{"num_hidden_layers": 9, "hidden_size": 160, "num_attention_heads": 5, "num_key_value_heads": 5, "head_dim": 32, "intermediate_size": 448, "vocab_size": 8192, "hidden_act": "geglu", "norm": "rmsnorm", "norm_place": "pre", "norm_eps": 1e-07, "positions": "rope", "rope_theta": 10000.0, "rope_fraction": 0.5, "qk_norm": true, "attn_scale": 0.177, "bias": "none", "tie_word_embeddings": false, "parallel_block": false, "extras": ["some layers without positions", "some layers without attention", "local attention windows", "gated attention", "value embeddings", "hashed n-gram embeddings", "an embedding shortcut", "learned residual scales", "capped logits"], "init": "trunc", "init_std_qkv": 0.0241, "init_std_o": 0.00567, "init_std_up": 0.0241, "init_std_down": 0.00567, "init_out_by_depth": true, "optimizer": "muon_variant", "learning_rate": 0.0137, "lr_mult_down": 2.0, "beta1": 0.95, "lr_head": 0.00869, "warmup_steps": 0, "schedule": "wsd", "decay_fraction": 0.594, "decay_shape": "linear", "final_lr_fraction": 0.02, "batch_tokens": 32768, "max_seq_len": 1024, "doc_mask": true, "train_tokens": 222300000, "max_steps": 6785, "dataset": "wikipedia_en"}
Each number is 500 + 40 x the weight over its row's rms, rounded and kept within 0 to 999. Layers, rows and columns count from 0. Numbers have three digits each. The size before them is the row's rms in percent of the matrix's.

# layer 6 MLP up, 448x160, rms 0.446, rows 401-441, columns 0-159
106:476479491525481441440532471516394542450449450517434500481514492481446450461555566486514453532538489453476508457489476513467553541473540456570532507468490412439594473471523475531560529514504452516433546477506481594466546554484528514508518524488448421555501491470485477451485494504443445472555455479601513523520463541551479489402523559490457502530518516520534480509534494514538472492544570534532463425520511534424477531458525490493507499553534510471469564565490436481530451519485472
088:532450424521524475491525509544453582518468441559541460553519483529459513517451484495472489487489500485454457464457544442533428511526546514409566479560493455538444450527457536520460496509485529481493560508524451549473489403546517513505458484493456557491511475532527489468483465502476510524462475509487467520573506488442521419540478533548536447486577488526480506535573507462534507501512620513528544477528434438531477588490542485440551423437484429541417503489531514456471463484496528
108:462429459526494413554453476544512599527442479465445499488550481503465597462514548511521511485492485533517456522566476466508511469511538492482412557485455434459457471535530447437489546529473529449503522499500489454479423492483556435543476492475530506507595520478521431514512550465430580495487533529513521612477538470434416505557505454480483485513499442503503519526489485514417426466512491499460441501559484483520542527567457505466470492477460529507476505480566488534439443490508477
099:451556492526495542458524495540502469509496491558481505500478450606486465539497503527513370499481471533543425557512526497435498535557462551439571511472522487527486500488537488503518506509509440434445467401575439521560556526516526505510559567443487482543484589488463498552483508508465482462463455552503506507507464504540499519504485518467531542440565540489527567494449534509458495418595518425511465446474530457483517577560436518510456529494542485544454500501498428501518480496487464
105:459468538596463545475505487546473530519464494540520508571483448564452481516436457585560441519438423450539585503465442422500522527517462469511538526527419480433496462522482503462498541562503549560469509507478498526492537520462514571439562505529593478489469506530467462521477488470469491562509562470428543541589584509503528542473443510502506535528456534491524500505524473468455513435483489434499453476534446487520470561571469485478521540526457418489511483485498483495459506514458530
103:469534546429454533606509397501397528432428431492548480521467521503456487492478511550529573509500518445499514516524525488511433514492481546436536472562489455554550477511488497520514511519475473535539501449537546445466618424518503505465485543493510466443458503466463458429567451575519487492481543510560538523458540473555503486478497485497488442427435535505499492555544480488543485473544467574470504481496534541538439548540494507467513464506513473491444504438521501541532463552495447
101:454551499502512507463520504421494462595480542510459530550509469474479532514574504527413393534562524475515461492427459468560489491532496449538425563474504471471484534508462454506448462501534544470472493528480427495475546496477459459463571549506565561498523491448544564473500477463510609459455474465533492460484511525559517526440500490419454471382516528532465536463551530450444456502535444436521447481514498508527488497458521530571481483499479515471459512464546543496540474531508495
091:521448512449555478560495588564583572481507468525536464519497505422594487514504511462507508500462501520471477506506464470452483487455511512417580453421566537503506523505561499469586501502507486447516527483527524557373527530512478524466450555494481427475470521509458535468456492495448452509514469502484429535448503471515480503485524493526490485529541474485497503501467490495565525430476471390505515483504479455490468534538472480571507452487491515519556592445492561520435433568447490
116:534525526547511420578486463480625538507581510476518545482480432532513459527503480522511523522464466508500552462496497575477406492568511567499518433508512502436509463603492491437512547559590531474474539520531462502527461593475492477486459469460432477510530573471498492519531495536493532474473542541506470438423434463419508558495432425495477546477500523517515526483511504499432528479460499456551485549511482498448486449484466486481537490449476491457504519409474479480453520493489472
093:566463529461493478486475531464462466499462505486447465515410496541536567479462511555463460589492499472553438482543432434524526518489384511530530465531532498526484535593539520481589489466513439497471428502463476480511510570493555480525470520527457536550465470524548445477557497583507546537505509410572518529559524587546571472487483511487527501546502520481518479504435459493510510531467521492461508547486459518488503515545592540523501541521491557546476474474502483499419442515499567
090:531534569505549563508530523486466489447416473539445512559568473503555511450488505531497569452443446505494421446491428535516477520516464543520552519483445541496543485534424462450495493516457491502549516418498529471473452497514454382489530461466471520413447534461484528520519488562524468496532408522484530548528498484552429460487533515535495494477572516511492428520441548418493430500514478512472551452481464439518507472484581475524509515513564532464488515520498534458565531501446521
094:466504433505430513584511540463517492493522569507470530489515463559526493457456542509530520487442505622550599523480480521489512552473496523513518443545474459499587548460482483570439508536490452527443450426529541501472507500528497540538426456486503459467452432609457548531535472510544445569519484560493518506482480489470497510418474535516515475451542549502496450436517491537419550564486473544517533432493497512481527490484466495548470465501490509564484515499536592484486514527447529
085:626467510544525573631496461552379475458531547499507481531440489491535507480563495545501516538513524504475508510463454530515535469451489503499494542493558483525554511490520517550516466498518499523474516472470525516517495533562594467549505493551493484479445476573473542424526500503531441505563586581495543525537464531500550489453554512478498484507481527528515595480548552488551497606536465459520458440474438524455503511483589504499494555470508496504477542529527542517527468485456500
106:432489542490474471466444512459550464566460513432449517483430495514590530514475503433533542425493475485525445504557484443521454529532413504471486566514419525521445489464498515462415468495514548401501528456578529592502467465546473503478530538495517542493459498465455530485491486492546515554517459510615490430461442479517513528492451498467488499464513439489480524573450548508497548464495472424484520544480440555504556503452507576446505467478447483468537502531517486500520505501538461
091:492469535467555510443431500516602555511507463506490522465540470475518520512449560510537561547491552515498473446506481476523483445560495439462495541474525502496523479480446513531475570581466464477461503470435425514514468553447479524528551459562430522481544510397572512501527488511546538459475475502484500524426484462468483516479510564505502542541532503471447474446481496485528433483468551513431440468568485405443493555514480531524488479480468503474500450499489510570550567451477621
107:492518550431521570495525475529594435504452484488519453504485446479461521536550513532520407482495544558526489527503397479492529427528457596480499618503453469552476542587511466535577487459443522436498519503473493519525486437525548415461508474524476474566520514505607509515491503484467467536553482506543468513550428558527530478567511463539520588425449462494501451542524504523475531509496514478547517490516512528576476484514490508473466504531450471531533517534468507483539495520493465
112:479436465486539443453447439518496484517545600521559510526505511470517479548544511481521557490487535503516465535539472450498445542520473462473497452549459392480508586515565487570455503445456495486452591490498489393498451539500466536482442517570450449536499444524492505504491448451476528511498572481517506514388491476529490518493459491493442468536483443513502548535519508505477461532438492532542581503521475480530535473418448481504528567482513456509524460475522520484554517462596445
102:495477559515463605563416463461556497509452470523491487498502493537524510501550517467508517445520550503575460504463478488506467463524435513547536419548493536488553451510566455543470480503553530574504525495495559522487509460474475511499457493503538479570504493453444530469539476473484511512558495532556478470515484474488508467551548539489411560491554536444499510514495510450540545497463497417453557431528538478455592547518616578548407544530471505507493511447498550452474451481533510
103:526543496506515488507456509449495576474493482529472513549536506450483483464485539555498405466510469449462490484517472552464491532514465493551547449518570474494443492548417505538434538580468521602527510407431493447503464519475506537492547567500503608473502478451522527554531585505566453451561464564477451578531506419531512480541491454419508517545495490445516532519493522526490467478451475507511485500514487520435529534506529464511517464522465509464550515545460414502445487495428521
101:516497488525519499493543472472602497561484497484484541475414466461494576598530457450573518491491515536492540554457426498552556421547441560493572454489421479460458482475531484438502478553482504570491447500525405471475426457485499472465475551561481523489484456482533476482488559443472489527477463501479476458513548505526462520546447537464523481465470538474496491492426453519449452473450516509516519541507468531441491551507470501520558548524426457454497492493537534483559500527460397
093:500510471471514488491412503445439488525474464499524586523499635539478516515409512590504500587520511503565527428478520489579519542501515445570495551564471499450529563535503514484532453524523471529426536490468484500544467538515444396487554535456521483499478467483541524438496465508507512514494552468476530496437596494499505513488488525548574524532490514561479535517543524570497542541487471538495467539516448471476504475531538479484519550461502491439525476565494598502475564543483516
091:528489484465446508522479508496548489527475526461478491537503411500521434484477455573474519510487500521428487462475533514468452508466503517573494487433542390477494522584507542463521522573526506530531476474466612537457538524561451489459437498469461477438490475528483545506421501590436535482503504516566450538542489483504530469532539525523553524468475496572548590563413515462518525501589481511512478476496473492504430577478483467514449508501462543523474579528451526560493511543535504
093:480464468458516474521464511506480480516519519472537568499520567468549518492482474454451563527489449463536468435467548524378516515451535545522450470553441511459559461538462538477484515505516559458575511571569536499536508502477492479477515471595549537450471550493517468523471555509536483491488464517394484483487529496529496588520512558486523465508564458441515526517484481484459470452521455488437499492501519444483545467534515607448368507455452470572516427490474494520538502506493505
097:409569476488472449558491499414528439479501483518482532541531501490530528531463487536543488488429458525570500506463407588536464494495494439539543516526509458491553463449508466484488483495469461497481495497452417516497547543508419551527552499489483452414454499556538531497513514550421529438496485507455436567502474543498497506508474493514479436484474491551470551475452475496510561503519511460570492515561525456530590488543453492489488503510448534567410422486519392484463506484482467
079:499557538490550553486487506458493459449508381500506507483487513456463466467534536575530559472523513428445460492520521541551477449510524534453461522460480480454472501563535496491569587501413516544537524481532477442520521508451540499488471498459467577529488448477460509491493514513508506488498381487614525532486471501446521537491424479464452499505465486536518522562475566568440439493516466527492501428466493483495484497520507445499464442493538474469571505569521471572494594456447481
107:526559476422476441495498521507495526578495426501487503541561471525571592502494593488503528535560450490482515452556512493427524603531526509511462507513491474550528461478457494568554495502492505535573536445495454471500461466518503497472508553464426546446478486450479511491508518454547487537461502470496533463537487460425475481481569521504427456491577492457445473496446425426493541551515500495468452513542578513464434465511478517459532469442489475426472458472511483444475501558428493
121:436522502513434533514450470476490458508483450461464531515512555431481479476507502471554477511483513548511570447522442556550506433516530500489422442538522475583510494524477495459481501472485557514493472487526550554566562494531486523576542485469522453481432518532547543543599478569453524449489529531501457506466481466571477467470514532566449479499445484500494550532492495455481517477536505517544573529528530526534549394454432518580508548540396490583484509479528487547470465513563521
095:484514554547488536519540542532518497457507500513373507519503500468537507571505564434533535473465433417444460477498426479510461429529446520450515543511517521515547510469516523473521471423450490510523500505536518489425423545468522509559514483510454553460506456470476516477497522572471534466517457465561518567531461548514564509534519531490491463445517503476480556447472494503447618507484550445489499421510489540429499532552555630465490508524524522501518450510484522510498481464553439
101:449523467448443523511498497458480591600431522513453513572491543462486503517493574451508451520511481477471523485500558524488413510467483462478549599561494508465546576538480509561508523503530517474513464518491480445415582441500549567533490484533528478456501462556514522492474492429508500524515490506498500470483464527467518477397489492458506484553616499535483466491477478454496455511554574473524470594543448526534457513507500540492482488481467564484445503481454554478506442566460451
090:499424545476486533585438472442454461453476440537454537437521472494527547500512461470490546516509520482516534463477476491436527517418499458498443475429495575501535561447526484539464464485427488392450475476472475511457460486519521429476494493449491506450498433536469543526479485529518452501456454455507476501565478460499617499477540529452518530557407581451509505447550488459468474530512466591493486563447465521514492452494477453515515505536537474472495580493460475544480468461507523
097:543490514497505474502550498507490499417518537474521457487531467457508473448523485498506438520479449488465466526484519489479487513537567476476415484526508433538494511483542586530535522463518478450542432574504491501417563475408479506424531379452475520530546488545488433521488518451480542552490503519491538533498544527453506519576553511449500486520561473499524525513406532489457537519522454523549532495505495519576514538484483548458572477559508515435478505400538416442500585560513502
112:500521518592539441468598484446523502446498534474541459489483533517468454494489561444538532498499502495493480508452560524538494498566454507509565489511559467468472542464455591594496511510528430470422536453524529556469491414470518508550480511488430479458544552476486552573532463465515437599465567539502502502500378467538498466540479501535530523532529499509482487575503496514542509567511508521558505420488475524461508474494508527568419530482547525517525520469547501491493508460473452
111:524498512449510461500493457502518553423463469478438497487550525490598465464570510544525446480407522506473554467470502461462514482524520576453455540550499543546523532515517475504503512470463411520519490560470400432487473496471531438469491478549467516443448514508533546535519436522462516511541579500516443539432454525423511447535456412544507480447514541433544509516556492509490475456492455540449550556461485560472494463544536488501461469481525526544513430543517536468516481459461422
105:500523497487555448502519518505479561494392458466506509518539463377488448516519466505429567490482487569531558534534499466426438516405501482507498479474611545520431501508439494461501504492482511492548513515461446565470467430455504423475593455412456519478489526515466495532550465553508489523529473490533517571502559530521519492503443521552548490500473420538495467449514483496547497593481510532465502476560546483492536453506518499461467532518520555566458532534493449507528509472538495
104:452481505405472488492512518495490503465502528495542486534529496465455438519538492468487488408478560511580500479519535549431551534510513472538476535494591460507556466500485470533520521463514535518560512528551499527533471423534505446608495441517532480566426539490552510406515471560513510464490494498501518560560533538463553545524476516486448569553475537451461479468460533499497461476519473520463482477520505532507509591491497508617517499474439562523453564506482530586437575536520488
100:533528490489476577490483461510382549524533499509515521527469540474500550530509489506476501466579478506525467524506491521510439478448451508502450529499510523518421493521519508562494471492524475528552512532447526496388527451485461556545501485432464551521436551473466497408514486465473488432449505502463528496556535536439416531539535570568452453488496497500494405444494532484465515528507560542521508539562462491483479544446483447498554524531443534522476528447553565435570549516507590
098:439526489535516479506521494485611520555498515473512524464489472509437541469584522523613464520564520451503560495556557469553526527511505527477484449457485482480479457541553530446517500559503439503547533442585534413521478535504487497481453516481526561517498456536498430536583472459558451455447503501559487487506517477521472529521549515512425551517488496568525527483526466511429526423447528499531481503524488533562481432517515567456499485478440491540508467559480506490548513385549509
103:500506523473530471523510574461501531493521487496465500523522498503509600532515440495497447441503489458436492454443474544501481476477451493532509446556454485568505578544499524556483529523478481447558416512503545541519527556454494489419506472561496468524474459525597535501521468494487450494560521527488555559469559518501570461559487551543455510468396522480486520384493496481517538520431524515469522545463480509529494537502562396447463454465503488504588482519501487496490460502408441
091:434563483591519461509453530487512577561521453490451533450439440496480506599506415490480497528499488501499505497414576477500434587532509472481557500542434529502472542495516495525515490453484569523453556491495539444437496482546520420551521555594469477492470449495499529479479465514504545562542576484477472520457513521550556449500439463455461535504518573523487482511516457539535473520578491461510500479500526442522537491384504522481485428528472488525546517452495507499533520487465483
122:520453514560507413504525472485506516507486403507527475487585553470507431433516557469518508429532495463513542556507481532466588495528472465526425504531452479527500446561529493440510534474454513481437474507493560446465500468430539498465479477421479483535497524448521457517486524458457522501502478517502524477538538490478529534530511566469537599475490494486480559542480525542509448500411453496625502533510542548448464528502574472436546502505522543531479541526462523398481553554501500
102:498628493483472534483502520498515532498475430495549459426576504545555484460522504526446581474522470526503559527502505503468548466496525532472444528544526475427488437515426458452495536511551551527550520558573453498583490428500480486494483540493519487508492582484410531422496513544558527479455478471492591514509382474485517497533493487504513539505502500435492482487497530481462460474548472562441485570494552552440501581545472480450569455486537531455519506543489508503522522485497513